Weights of a small GPT-style language model, trained from scratch on English Wikipedia: 14707 steps.
Each number is 50 + 12 x the weight over its row's rms, rounded and kept within 0 to 99. Layers, rows and columns count from 0. The size before them is the row's rms in percent of the matrix's.

# up: layer 8 MLP up, 1536x192, rms 0.141, rows 576-593, columns 0-191
# down: layer 8 MLP down (transposed), 1536x192, rms 0.142, rows 576-593, columns 0-191
up576 102:56 67 49 70 44 75 27 27 44 68 50 63 48 49 53 42 43 41 65 28 64 31 66 43 54 41 44 28 25 36 37 66 52 48 41 56 54 53 57 55 54 57 55 69 37 63 45 43 36 58 50 39 39 55 59 64 44 44 69 74 47 62 53 60 53 51 35 35 57 67 48 50 55 36 52 55 54 78 30 61 45 63 28 30 43 46 41 41 41 67 54 53 79 52 53 50 53 59 70 32 46 33 36 49 58 31 44 54 43 42 38 48 60 60 41 41 40 62 63 56 54 45 51 58 22 58 38 51 53 53 39 35 29 45 42 27 57 50 40 35 51 50 53 65 62 51 46 54 44 60 42 64 52 45 40 62 50 46 47 70 89 43 49 63 63 64 45 78 60 34 55 45 48 46 50 38 57 56 54 53 85 59 56 66 43 49 51 62 69 46 54 42
down576 098:57 49 25 56 35 60 42 63 31 44 42 55 45 46 47 67 55 31 46 48 34 48 50 49 57 34 57 45 45 39 29 64 30 72 55 34 38 62 55 54 74 54 48 60 44 36 50 56 47 53 61 39 56 50 43 64 52 34 60 29 34 49 43 40 54 54 56 34 56 46 56 53 65 56 51 21 30 53 73 48 54 45 65 54 60 56 53 48 30 43 38 61 51 77 56 39 53 41 55 37 40 41 38 79 50 60 59 53 62 64 62 44 59 49 62 86 57 43 21 79 41 51 46 40 52 52 34 42 50 34 49 36 24 35 67 55 34 68 72 39 57 63 44 52 40 50 43 65 51 52 61 42 45 52 63 39 41 60 84 44 56 68 47 33 38 49 63 65 63 57 50 46 34 52 59 64 50 48 62 63 51 45 49 63 38 51 62 29 64 34 36 46
up577 096:72 43 42 36 63 52 39 56 66 71 32 66 47 52 45 61 50 45 67 48 51 44 40 60 46 35 46 52 56 78 49 46 46 31 78 19 58 47 39 46 29 61 42 38 56 47 45 49 65 36 56 53 48 37 48 42 68 49 45 51 56 54 42 44 27 60 56 54 44 43 48 54 79 68 43 46 65 51 62 46 46 75 40 49 47 35 42 68 78 58 53 47 26 54 33 62 37 68 52 62 44 30 59 68 65 61 41 70 73 51 41 47 51 35 42 60 47 49 55 65 30 40 39 55 53 52 44 53 53 79 60 51 52 51 52 49 46 32 72 37 50 62 35 51 32 39 43 44 62 40 34 24 43 52 61 41 54 37 47 48 49 35 65 32 53 42 55 35 41 60 50 65 37 60 39 57 56 54 18 58 43 40 47 54 55 57 43 61 27 55 63 71
down577 098:45 63 50 47 54 40 66 22 56 42 51 42 40 55 56 55 57 43 33 61 23 59 42 55 53 51 45 32 28 35 64 51 41 30 26 49 54 42 55 49 30 55 41 55 67 55 42 53 39 57 52 60 57 53 65 61 43 50 62 52 49 49 41 60 66 45 53 55 56 25 48 51 48 43 67 75 49 67 32 62 43 70 62 21 61 43 39 43 39 43 43 55 57 57 47 53 43 53 40 63 67 57 49 55 52 32 40 31 56 31 58 63 35 59 64 49 64 36 46 70 59 29 43 49 52 69 58 32 52 33 55 56 43 50 47 33 34 74 42 49 44 59 73 70 58 46 56 31 45 51 51 60 67 31 54 26 33 48 34 37 57 48 63 54 52 65 34 59 42 62 36 65 51 53 53 33 28 49 67 69 44 18 42 28 44 46 54 30 31 48 41 47
up578 094:39 56 33 55 56 45 36 70 51 59 37 43 50 32 40 58 46 64 59 52 47 39 46 27 48 43 47 63 49 56 25 51 41 69 39 58 49 46 47 48 65 44 68 68 61 75 48 53 47 56 64 70 56 27 36 34 52 40 36 59 22 71 53 49 31 55 44 22 55 39 39 57 49 48 45 46 49 46 46 55 53 52 32 58 54 44 45 64 43 39 42 41 62 49 74 46 53 67 69 55 39 44 47 33 58 52 48 43 39 51 51 61 35 34 37 44 58 75 48 55 37 44 36 41 22 32 49 58 52 60 50 40 66 51 40 63 51 56 62 31 57 64 40 45 39 43 46 47 48 43 52 64 50 61 36 60 37 64 49 67 61 41 45 54 48 56 39 40 52 61 32 54 15 37 37 33 57 71 51 81 92 64 47 56 31 51 46 63 47 43 55 62
down578 110:51 48 60 49 47 47 58 49 30 38 58 54 61 43 38 56 38 43 86 34 49 42 57 55 46 47 34 64 41 52 47 41 49 35 28 29 35 41 61 40 59 66 70 52 52 70 57 63 48 48 32 49 34 43 48 58 51 54 61 43 48 38 37 54 69 57 39 36 35 77 78 38 39 48 47 61 38 37 55 44 51 53 45 46 60 37 25 50 37 84 62 38 19 45 60 72 56 45 64 75 72 45 59 30 71 54 51 55 38 36 44 65 58 58 70 43 48 45 44 44 49 54 34 49 44 49 47 64 51 44 74 53 29 53 54 68 69 64 46 53 68 65 50 31 50 54 49 67 55 22 59 41 72 47 34 49 44 52 41 51 44 44 43 68 76 38 51 49 43 55 35 43 63 40 49 56 52 54 48 40 41 52 56 24 55 34 51 49 55 50 50 49
up579 092:53 58 50 58 57 49 46 55 39 38 66 49 28 55 53 65 57 31 69 50 61 61 57 65 66 43 41 59 55 48 64 55 64 52 50 18 70 47 42 39 61 41 57 61 49 51 39 51 53 53 30 36 42 57 49 38 65 51 33 46 62 40 48 29 70 42 44 43 65 52 56 34 43 44 20 51 56 55 43 49 46 50 53 36 67 59 77 53 53 48 41 54 64 50 45 44 53 22 77 56 48 43 56 59 35 66 46 43 60 67 56 26 40 54 50 67 56 48 58 82 49 56 37 44 50 49 30 79 51 33 80 50 53 49 43 35 49 61 30 61 19 66 37 61 46 43 53 49 46 33 41 49 51 46 39 49 72 50 25 54 67 59 60 65 49 59 24 51 57 55 63 49 31 57 62 59 52 59 61 68 61 53 39 28 69 49 49 48 49 69 44 44
down579 098:51 44 50 35 39 52 54 47 73 50 59 46 64 46 43 29 56 64 50 58 46 32 39 33 44 43 42 44 59 52 45 50 48 41 54 81 37 34 62 56 48 47 62 53 25 47 69 40 42 38 67 62 51 44 57 53 39 40 67 51 39 63 42 60 43 66 45 52 53 64 23 54 65 57 56 52 44 55 59 53 55 39 48 55 55 37 23 51 43 61 61 45 36 43 62 71 53 85 25 48 50 63 54 37 58 44 44 60 52 25 60 60 43 67 47 35 48 61 57 22 43 37 50 61 52 54 52 41 64 54 47 50 51 59 48 55 42 44 75 51 71 22 72 36 54 64 37 43 54 86 66 50 50 44 80 61 38 57 74 74 63 56 52 24 57 55 61 61 42 49 54 48 52 60 37 49 51 51 28 64 59 67 51 57 37 41 49 53 48 41 60 56
up580 092:54 70 70 23 57 41 53 39 62 67 64 71 49 31 42 49 79 43 58 39 63 51 53 63 46 68 41 31 79 72 38 47 73 51 51 37 45 50 36 44 48 32 48 54 41 43 39 56 39 45 70 58 68 59 36 72 83 33 30 64 45 50 37 64 63 39 61 57 56 64 57 36 75 45 39 52 61 50 42 33 40 51 43 42 59 43 42 56 34 65 59 35 55 53 48 28 56 59 62 55 42 45 53 63 39 57 55 60 37 44 35 56 50 45 58 36 48 58 38 48 47 40 28 47 34 45 56 59 38 66 44 49 62 71 28 43 61 56 58 49 57 66 52 42 53 43 57 46 67 40 56 65 43 48 31 40 68 58 36 61 42 46 67 49 54 69 49 40 27 43 52 55 55 70 45 41 60 70 43 62 69 30 47 57 35 46 46 48 45 31 46 52
down580 098:52 56 63 60 57 57 38 52 49 31 34 53 38 45 50 57 40 40 35 54 39 55 57 53 35 35 46 54 36 48 58 55 55 48 39 40 49 40 37 49 72 46 27 40 46 67 47 60 49 34 52 46 33 56 74 22 60 44 41 46 72 65 44 38 37 54 38 49 39 42 54 50 28 67 44 25 37 49 51 51 49 48 47 68 44 40 52 65 50 27 56 55 59 56 43 65 58 39 50 61 60 65 29 46 71 32 54 26 61 35 55 47 44 57 60 63 77 35 63 52 43 38 40 35 64 47 50 46 68 53 69 28 34 40 79 56 43 44 50 59 72 63 47 49 37 69 57 58 32 39 55 48 69 48 56 44 36 49 48 32 55 44 76 53 63 53 50 51 51 50 27 81 61 41 41 48 47 30 35 41 35 61 61 52 61 58 46 35 72 58 27 44
up581 099:49 33 53 45 23 43 30 62 59 51 58 51 50 57 37 61 58 47 54 68 48 55 64 72 56 45 37 52 41 56 71 55 57 52 56 56 65 44 50 63 75 43 39 57 55 56 65 40 42 38 50 49 56 28 71 43 40 43 62 62 37 47 39 36 45 59 52 50 69 64 47 54 80 54 54 68 61 54 52 73 39 42 44 45 36 52 61 63 46 43 58 46 65 49 36 32 56 58 58 21 44 34 12 35 75 22 55 47 26 29 54 36 62 44 38 47 44 44 41 62 59 57 70 43 47 27 41 61 67 39 37 66 34 48 63 38 59 52 54 50 30 50 39 44 53 47 40 46 55 42 23 33 73 54 61 55 43 49 49 60 61 40 66 60 58 34 52 64 67 61 54 35 43 58 51 74 50 53 44 45 51 46 46 50 41 54 31 51 63 30 44 48
down581 080:58 70 44 55 57 43 50 59 59 76 47 31 34 63 40 53 50 63 34 49 29 54 36 41 64 59 51 29 58 44 23 51 48 42 52 43 51 38 28 59 33 41 44 59 43 54 55 54 29 37 49 67 39 62 29 26 45 68 42 47 50 39 32 50 32 59 45 75 59 44 57 48 31 62 36 50 38 27 39 39 44 60 66 46 50 45 52 41 55 51 55 51 51 28 57 67 62 54 50 46 24 67 38 51 44 67 39 54 55 26 76 54 33 83 51 54 53 54 35 51 56 65 38 39 42 59 58 53 49 52 42 53 56 33 42 35 55 56 57 36 54 65 64 75 36 63 78 37 61 64 51 51 27 37 62 51 38 54 55 40 45 50 31 51 61 45 45 63 37 61 49 55 50 51 50 37 38 36 35 46 42 43 58 81 45 56 63 39 51 46 39 34
up582 104:55 59 40 49 43 67 59 44 65 63 57 71 57 41 65 78 50 49 56 51 58 37 43 50 49 45 35 50 24 63 69 62 82 45 61 36 61 53 68 56 75 51 33 53 45 42 62 58 45 57 41 42 57 40 42 37 64 39 28 66 34 59 53 59 37 54 42 47 56 47 50 28 40 39 39 51 59 69 39 51 49 61 63 43 52 39 44 41 56 55 48 65 64 58 68 49 48 93 53 26 43 50 32 50 59 48 31 73 52 57 29 42 50 36 42 56 42 32 55 73 60 65 66 53 57 47 39 45 52 33 64 47 79 55 62 28 67 49 48 45 41 40 42 65 48 48 41 49 55 47 42 48 64 36 70 46 54 46 50 52 45 45 56 59 56 58 12 59 70 44 55 68 42 45 44 53 66 68 43 56 50 34 36 67 47 47 48 57 59 43 62 55
down582 101:59 47 49 41 52 63 58 54 29 43 63 43 51 59 44 36 51 57 49 44 25 57 30 47 53 66 39 38 52 62 56 43 24 39 52 80 45 62 44 39 41 54 54 33 34 41 62 29 52 34 55 62 67 43 48 72 58 86 65 54 44 66 60 58 46 65 30 49 55 75 38 57 66 31 69 48 35 38 64 52 51 33 66 57 46 62 44 40 30 42 41 58 27 72 36 41 52 56 25 44 44 55 65 64 55 64 51 67 61 56 66 44 29 51 44 53 55 68 41 50 56 52 44 38 44 40 68 53 43 39 33 61 53 32 52 73 57 52 60 57 45 66 67 40 46 52 49 50 55 44 43 47 59 25 62 72 40 59 44 66 40 49 40 40 56 61 63 33 34 50 51 41 58 48 29 59 42 41 42 46 43 71 43 64 54 55 35 41 47 62 28 43
up583 105:39 38 43 45 59 66 69 50 38 59 53 53 53 33 56 64 82 47 58 30 41 67 47 53 38 43 19 40 36 70 57 30 46 57 42 38 39 66 51 59 53 48 33 52 54 57 38 55 31 70 33 46 62 70 47 41 60 48 68 44 49 45 54 74 57 15 35 33 92 68 52 67 36 51 45 68 61 73 35 77 47 48 41 52 48 66 51 35 57 46 54 39 39 48 58 43 56 68 47 52 45 56 83 49 45 34 48 61 65 58 74 48 42 56 63 50 35 51 44 57 34 52 48 54 40 39 55 45 41 61 66 44 65 57 63 36 49 55 41 56 61 35 47 50 44 51 40 47 64 43 61 35 45 49 53 50 75 70 42 46 51 38 49 53 57 38 55 34 50 49 40 41 50 49 46 64 55 53 54 62 64 31 50 40 32 55 47 41 56 33 40 66
down583 103:30 40 43 44 62 59 42 60 59 42 68 65 48 51 50 64 61 63 31 62 25 63 52 40 59 33 44 48 55 41 26 25 63 53 57 49 64 41 30 46 53 52 52 36 63 42 63 62 23 52 44 52 55 43 38 55 26 47 30 49 59 60 64 46 40 72 60 62 59 61 57 24 34 62 63 49 50 38 38 59 55 51 27 54 36 62 42 71 51 58 61 64 47 30 39 49 21 37 54 45 64 34 39 41 50 47 58 45 65 36 50 54 68 50 51 33 42 41 41 45 60 40 25 52 48 45 70 52 36 59 39 52 56 62 51 29 42 55 57 40 48 53 63 56 34 55 49 51 48 62 58 46 72 60 49 51 63 62 49 36 54 36 41 54 68 34 64 49 47 32 49 62 55 47 41 56 35 35 39 64 33 51 28 65 46 34 49 69 87 45 39 34
up584 097:67 53 56 46 57 55 59 45 42 55 54 69 40 57 64 58 58 42 52 63 71 38 39 62 42 35 51 54 39 62 51 44 50 30 72 34 72 38 60 47 45 40 41 54 48 57 36 71 55 53 58 34 41 62 36 46 44 48 53 42 38 63 75 41 52 22 40 42 68 72 50 62 58 48 48 59 66 67 55 58 57 46 71 43 36 44 64 66 45 51 53 50 63 69 70 43 62 51 44 44 52 40 45 45 62 43 54 53 66 56 56 44 45 56 44 42 33 35 63 51 35 32 26 53 41 44 42 58 64 31 33 43 52 74 54 55 39 57 36 39 30 51 69 43 27 36 44 45 65 29 29 47 65 58 36 68 52 58 36 67 50 22 82 54 57 36 32 51 35 38 37 30 45 63 38 63 75 52 48 44 65 38 44 53 57 56 60 35 47 40 55 58
down584 090:53 46 47 50 66 53 49 62 49 46 46 62 31 50 38 64 64 32 36 56 51 57 41 47 47 35 30 56 43 69 49 40 50 46 45 41 59 55 54 54 66 38 33 50 35 70 49 47 41 39 63 48 50 37 39 46 42 68 40 56 32 67 62 40 33 42 33 58 63 50 44 72 62 54 43 59 63 61 40 57 55 48 55 29 39 40 51 64 72 54 51 44 59 64 71 43 57 67 56 41 99 35 42 47 35 40 47 57 60 52 58 38 46 61 43 54 49 58 56 44 39 43 37 57 37 45 33 47 53 40 50 41 53 69 37 43 40 61 41 59 39 64 61 47 42 38 52 43 70 33 41 36 59 43 36 54 56 66 37 79 53 41 55 57 58 37 44 61 44 48 34 56 33 56 34 52 51 59 42 67 52 39 29 47 58 35 39 47 48 39 44 50
up585 103:72 61 49 38 59 55 46 58 51 60 49 66 30 41 46 35 38 48 61 44 53 40 32 41 42 49 38 57 67 48 31 60 65 43 53 32 51 38 50 65 47 63 69 31 62 60 59 79 59 51 40 53 46 47 46 42 35 43 43 40 55 59 43 66 40 47 55 45 48 48 49 61 45 51 33 54 60 42 43 53 60 54 66 77 29 52 28 79 41 49 73 81 39 54 72 41 56 53 54 55 42 43 67 41 45 42 50 57 55 38 76 37 23 55 60 89 48 58 38 57 33 54 58 59 60 48 33 40 71 60 33 52 53 52 43 51 35 74 57 29 46 64 56 41 53 49 43 41 73 56 30 75 66 61 69 41 53 61 44 53 39 23 54 52 25 37 53 37 50 51 56 53 53 53 49 43 42 47 51 41 48 59 36 52 45 54 48 60 31 47 42 61
down585 106:49 41 54 53 45 48 52 70 58 69 72 36 31 38 50 62 53 46 49 72 29 49 47 50 59 66 48 64 44 38 21 52 55 47 39 42 76 37 69 35 39 29 26 48 49 48 64 29 57 38 38 44 65 50 53 57 48 43 53 59 63 57 31 36 40 43 53 33 58 65 36 37 39 41 54 56 44 45 51 58 63 39 39 56 52 62 57 56 66 43 66 48 54 54 43 57 28 66 68 48 70 78 37 72 54 70 49 61 49 37 77 79 45 40 61 47 55 35 58 49 54 66 57 38 54 58 46 70 62 54 46 45 44 43 50 56 35 44 50 48 33 53 62 43 45 50 73 48 36 32 41 35 43 67 30 50 50 20 46 50 35 50 56 14 58 66 54 57 42 41 39 51 55 44 64 67 34 56 44 42 50 51 44 62 54 47 50 38 29 52 37 47
up586 101:39 51 55 52 36 44 42 76 44 62 45 57 41 38 54 58 38 41 59 51 72 18 52 59 56 52 27 54 48 54 24 34 51 39 71 58 53 57 62 42 56 48 51 45 43 68 67 76 50 30 59 40 47 67 48 48 45 42 40 49 65 55 56 37 72 51 65 44 60 49 33 69 54 69 51 75 40 61 29 50 48 42 59 49 62 60 59 51 69 42 60 45 64 47 41 57 73 43 51 35 48 48 58 55 45 43 45 42 62 44 55 47 36 51 41 70 38 59 43 36 68 38 47 69 49 41 25 49 46 58 50 35 53 63 53 21 50 56 53 29 40 43 66 48 50 57 59 50 61 48 13 57 45 45 17 54 58 53 30 64 74 27 42 62 65 50 46 62 38 58 53 49 63 39 64 46 49 60 54 40 43 42 22 29 50 44 52 29 55 53 39 50
down586 096:58 51 62 61 68 58 66 55 62 46 73 59 84 55 37 56 47 56 80 56 16 48 45 53 51 52 76 46 78 52 40 81 67 37 43 41 49 34 61 69 56 49 33 56 47 49 45 49 26 47 66 65 52 59 52 38 50 56 50 49 46 57 50 51 61 37 55 47 55 57 57 53 57 53 35 48 55 69 54 41 46 67 62 45 38 50 44 38 36 65 49 61 53 38 45 56 44 59 51 68 97 54 51 46 60 64 56 39 48 50 52 46 53 51 52 56 52 53 64 32 37 34 43 37 52 33 64 68 80 42 51 49 50 33 29 63 64 44 41 70 52 38 56 54 41 59 43 52 55 45 76 43 49 57 26 61 43 65 37 58 52 43 61 63 47 44 33 67 59 30 38 42 42 50 43 54 54 69 51 53 43 43 59 29 36 61 57 48 50 24 43 48
up587 114:65 48 61 52 28 64 66 33 42 55 46 54 48 35 35 40 63 50 54 34 57 54 33 67 56 35 13 33 44 69 34 48 49 47 55 65 56 57 65 60 45 45 48 60 70 55 77 54 53 43 50 39 52 61 51 39 22 53 56 46 64 47 64 39 39 45 37 41 58 81 53 71 70 47 45 31 48 53 35 52 53 34 49 45 38 32 31 57 73 40 56 57 60 35 54 65 52 44 58 75 42 43 67 42 44 37 72 48 55 60 42 38 34 50 46 53 27 35 63 41 54 51 50 55 52 57 39 47 47 43 39 61 34 60 52 59 30 75 35 48 46 48 58 43 44 51 55 42 71 39 56 51 25 44 65 69 54 65 41 60 56 54 39 60 39 44 20 64 34 70 54 61 56 57 50 64 70 68 55 65 39 48 53 35 65 51 47 53 44 43 51 44
down587 118:63 63 69 49 41 76 56 56 68 35 24 54 44 44 57 56 60 56 46 30 35 38 45 58 30 58 35 44 45 51 64 59 46 54 61 35 58 57 46 61 66 43 54 47 50 54 45 63 40 44 61 59 47 63 77 70 59 53 55 41 45 53 62 44 50 41 32 32 43 54 74 34 48 48 61 48 51 40 46 20 20 71 22 53 51 39 59 62 56 56 48 39 49 72 61 36 35 47 50 36 78 45 34 58 71 61 35 40 22 31 44 52 65 48 58 58 50 60 48 29 54 42 46 57 26 61 30 61 51 59 62 64 57 65 60 71 38 43 68 63 43 51 59 60 49 47 27 54 42 32 57 42 68 51 63 43 55 54 57 49 45 65 59 33 29 62 64 41 40 58 54 48 55 37 55 51 52 37 57 57 65 59 63 47 55 60 52 33 68 47 62 43
up588 097:62 66 63 41 74 42 58 44 47 46 53 56 46 45 49 54 54 40 60 57 63 50 30 54 46 50 25 64 30 45 59 38 62 56 60 55 47 50 70 63 64 59 52 52 50 37 25 69 48 29 58 33 39 57 30 59 28 65 35 44 29 64 50 54 38 40 56 40 58 68 51 62 49 56 64 43 48 40 51 61 48 30 50 60 44 55 29 41 38 43 69 62 19 28 59 34 60 40 65 55 46 38 50 35 59 50 69 58 46 68 54 53 44 33 60 42 41 50 43 32 76 39 59 31 49 51 57 39 48 60 61 47 46 67 46 69 55 37 41 68 52 58 60 37 57 34 49 57 51 30 46 29 32 27 48 68 53 69 70 58 45 46 46 65 46 29 53 40 29 57 32 56 45 60 35 45 48 48 43 45 41 33 29 44 61 48 48 55 41 36 35 22
down588 099:31 41 36 41 27 64 49 40 29 41 60 50 44 63 59 40 54 82 48 39 73 59 62 55 63 47 44 45 49 40 70 54 37 39 62 50 60 44 43 59 29 60 56 64 85 30 52 48 58 64 76 44 46 61 43 29 50 64 58 42 45 48 54 37 44 71 71 55 40 58 75 62 72 40 47 60 37 73 51 55 80 66 41 53 45 55 73 62 42 60 37 48 51 61 73 64 46 53 28 48 57 44 53 44 58 48 55 65 52 61 30 45 59 40 47 37 47 47 44 43 39 50 68 56 55 73 51 61 40 49 55 49 53 41 52 63 49 51 27 51 64 40 70 44 49 60 69 53 51 41 63 51 57 37 40 51 59 61 48 52 33 23 29 50 52 37 47 49 61 59 52 67 37 48 59 41 21 55 55 56 71 39 53 46 51 50 41 56 48 64 65 60
up589 104:64 49 48 45 65 43 57 52 49 70 25 59 54 52 49 45 66 57 50 39 45 35 37 48 53 43 42 60 71 57 62 58 57 47 63 58 49 23 46 62 47 40 41 52 30 77 57 57 44 60 44 51 36 42 53 20 28 49 37 41 54 58 48 37 61 42 48 51 66 52 39 67 66 58 46 48 44 41 35 69 42 33 47 68 50 52 33 52 58 56 75 48 57 49 57 37 70 48 52 60 47 26 57 45 59 29 48 52 55 43 54 61 28 50 39 77 49 73 48 77 42 39 56 61 37 39 34 68 37 28 62 28 45 41 44 39 56 64 41 55 32 51 56 52 42 53 41 56 46 47 23 40 72 51 45 45 55 72 58 54 37 29 55 35 39 49 59 42 36 42 64 43 33 50 59 38 58 78 41 53 47 41 64 45 83 39 45 39 66 59 53 46
down589 092:39 57 36 46 73 25 78 45 39 51 45 67 61 64 59 57 59 79 57 53 46 44 43 46 48 43 63 54 56 58 49 31 48 60 35 57 58 61 51 43 50 55 65 24 57 27 30 30 49 34 59 59 34 41 53 61 46 40 69 56 28 46 60 62 37 61 58 27 18 59 53 45 53 34 51 57 54 50 40 50 51 29 61 41 58 45 56 54 41 37 41 46 57 66 47 33 42 55 65 30 44 70 56 56 46 36 57 52 74 32 60 44 45 27 62 69 58 52 69 58 25 38 77 55 66 62 67 35 62 51 65 40 60 61 49 53 58 33 55 44 56 52 47 46 47 52 56 40 33 67 59 34 48 69 32 53 44 39 40 55 62 55 36 50 64 52 38 61 60 48 43 62 61 55 43 66 47 25 65 36 50 63 49 47 45 54 29 46 54 58 64 39
up590 090:45 47 69 17 68 41 50 36 61 57 45 57 43 72 31 65 44 60 58 39 37 53 43 48 65 33 49 42 53 48 48 50 35 57 61 36 51 47 54 51 60 52 47 47 22 73 36 47 36 61 50 50 46 48 48 38 60 48 45 87 34 53 53 43 39 47 31 37 71 42 61 59 52 53 39 52 59 50 44 33 77 38 69 30 62 33 63 59 65 44 36 54 63 38 66 47 68 65 46 68 43 70 40 33 35 54 25 46 52 72 50 59 42 59 39 51 41 41 66 75 53 55 44 47 25 63 21 64 56 31 61 31 45 49 29 56 41 56 47 42 47 53 46 74 34 33 62 71 54 52 51 48 61 63 64 69 64 41 59 59 33 56 42 49 42 48 36 49 47 51 41 46 52 45 56 45 51 46 65 35 57 45 69 63 49 66 46 38 53 46 52 52
down590 093:70 43 32 51 60 42 39 55 38 50 60 27 59 52 55 53 48 48 32 66 75 30 47 73 56 62 69 41 32 52 56 44 47 68 72 52 43 50 50 57 44 39 40 46 56 46 63 46 50 51 41 49 42 60 48 74 36 77 53 51 50 78 51 52 41 77 42 51 81 44 27 55 45 56 63 56 45 33 62 70 62 41 56 66 38 48 39 47 45 50 48 50 69 41 42 48 52 57 51 38 99 57 56 47 20 53 36 49 63 40 42 53 57 59 35 55 53 57 49 53 66 41 48 53 45 59 67 57 64 60 44 54 71 58 50 44 48 42 34 45 47 52 36 21 61 59 65 55 65 65 32 64 54 26 41 40 58 43 56 60 50 45 45 45 42 58 39 45 43 55 57 51 59 60 68 30 60 30 44 40 57 57 63 45 51 48 41 61 40 51 46 47
up591 109:66 23 58 36 53 63 32 65 72 64 61 57 45 62 47 54 50 47 48 39 83 57 25 41 43 47 38 25 47 50 51 54 60 47 69 33 65 42 54 61 57 47 46 42 68 35 72 35 64 50 44 44 50 54 52 26 49 59 47 63 56 63 70 31 48 56 64 33 50 34 44 43 55 44 43 27 46 50 32 68 44 42 37 32 39 35 33 39 48 50 49 42 49 51 57 43 52 67 37 24 38 31 68 48 57 53 51 50 63 43 44 36 52 56 38 58 28 49 40 55 51 21 54 44 44 57 42 55 45 35 47 27 41 65 56 44 32 63 32 39 39 57 69 50 24 66 46 52 59 44 53 52 39 50 51 64 47 48 28 53 57 44 41 54 40 49 41 53 62 51 24 42 55 61 65 68 45 36 44 65 51 51 56 34 80 41 57 72 43 49 64 53
down591 104:36 37 51 65 39 45 53 38 39 69 43 61 64 60 45 33 40 54 37 37 74 37 55 34 26 49 41 65 53 73 57 20 51 44 56 45 51 45 50 57 39 59 47 68 68 49 44 52 26 56 74 53 47 47 52 40 46 44 32 25 36 32 16 53 39 59 43 41 59 56 50 64 66 62 46 55 62 54 34 62 39 35 45 34 50 46 69 52 32 53 36 46 41 32 53 45 35 43 55 56 37 52 63 51 49 44 40 52 45 40 35 61 69 44 52 46 59 42 42 80 32 62 63 57 45 59 55 71 40 34 48 75 44 48 42 40 46 49 69 62 73 51 46 53 61 47 49 38 59 46 44 50 56 50 74 40 56 58 41 48 36 45 56 49 70 34 44 53 54 57 48 40 63 72 02 41 52 56 54 42 64 51 51 43 44 33 51 53 47 52 64 54
up592 074:48 27 52 74 59 42 60 48 61 41 69 58 31 58 46 30 63 38 55 47 41 84 37 49 52 39 68 33 54 64 39 55 56 63 38 49 67 58 35 58 57 44 51 31 29 55 43 46 60 52 64 72 50 50 52 50 54 48 29 26 59 71 48 57 49 59 44 51 45 37 43 45 52 27 52 54 63 34 50 64 50 71 36 50 50 31 39 44 47 59 20 45 43 45 57 47 51 70 41 48 50 24 63 53 26 29 63 61 38 55 75 40 58 72 47 56 22 69 53 48 38 46 38 50 52 53 51 50 42 67 39 49 59 44 40 63 31 52 35 74 61 52 62 46 47 46 54 57 57 33 60 30 55 64 48 51 54 74 53 54 48 65 50 56 64 57 53 57 56 46 30 62 31 44 57 58 58 28 45 34 61 52 34 48 54 67 57 66 44 32 58 37
down592 073:24 45 51 41 34 35 55 33 76 44 35 43 63 47 62 20 42 45 90 60 48 48 48 63 53 69 47 52 44 57 54 55 59 63 60 49 40 41 52 75 66 53 66 49 73 54 48 60 52 55 38 59 76 50 42 54 32 46 57 35 59 21 45 66 58 65 64 25 30 55 74 52 59 59 48 49 57 57 85 37 58 63 55 63 57 50 58 51 45 54 40 42 57 32 26 60 53 38 53 51 24 53 36 57 47 49 68 48 33 30 40 46 51 49 54 35 55 43 58 66 48 53 63 41 57 60 46 53 51 46 55 43 45 54 53 63 71 39 45 25 40 36 42 26 58 52 44 43 34 50 66 74 53 43 51 52 42 37 40 36 41 35 62 33 41 51 50 54 44 54 74 46 50 64 57 62 61 54 50 60 40 66 56 65 39 60 52 44 54 51 59 57
up593 076:46 52 45 40 61 52 45 61 56 59 47 61 41 58 48 52 56 41 49 42 37 52 31 51 47 45 32 49 69 64 61 40 47 61 39 40 57 64 32 53 54 45 51 31 41 43 65 33 62 51 52 51 58 59 41 41 47 44 49 34 49 45 48 41 30 57 32 55 52 57 50 50 25 35 40 37 55 39 22 71 37 53 37 55 51 52 34 45 62 39 16 39 49 45 65 41 60 74 24 39 48 48 39 56 44 39 56 51 41 31 43 41 37 35 58 65 56 49 48 44 29 66 26 66 24 49 41 54 54 59 36 39 55 50 24 46 36 51 39 58 48 61 44 41 29 50 61 54 59 41 57 37 65 58 73 59 57 64 66 53 66 55 40 53 63 47 42 63 53 41 24 54 41 36 54 22 42 35 40 46 68 63 13 53 59 55 52 66 23 54 47 75
down593 071:54 63 43 50 48 54 47 43 57 45 50 37 49 44 57 34 40 65 85 47 56 48 48 58 39 60 55 39 46 46 48 60 57 56 56 56 53 50 35 37 31 62 53 71 64 61 34 69 56 48 44 55 67 47 58 57 46 56 50 27 53 23 51 55 66 56 47 42 47 61 72 55 41 62 62 53 43 59 58 48 66 70 57 74 69 56 55 49 51 28 43 50 51 37 47 64 48 45 37 40 00 36 28 66 53 45 48 52 53 47 42 37 57 59 47 46 61 41 42 48 77 46 54 37 55 59 52 52 52 49 34 34 57 58 66 61 39 42 49 50 46 40 32 29 68 60 58 67 51 48 39 63 41 71 35 63 47 43 34 39 40 56 37 34 41 63 54 49 41 54 62 46 45 56 41 60 55 56 34 39 54 49 50 52 43 56 63 53 39 72 53 60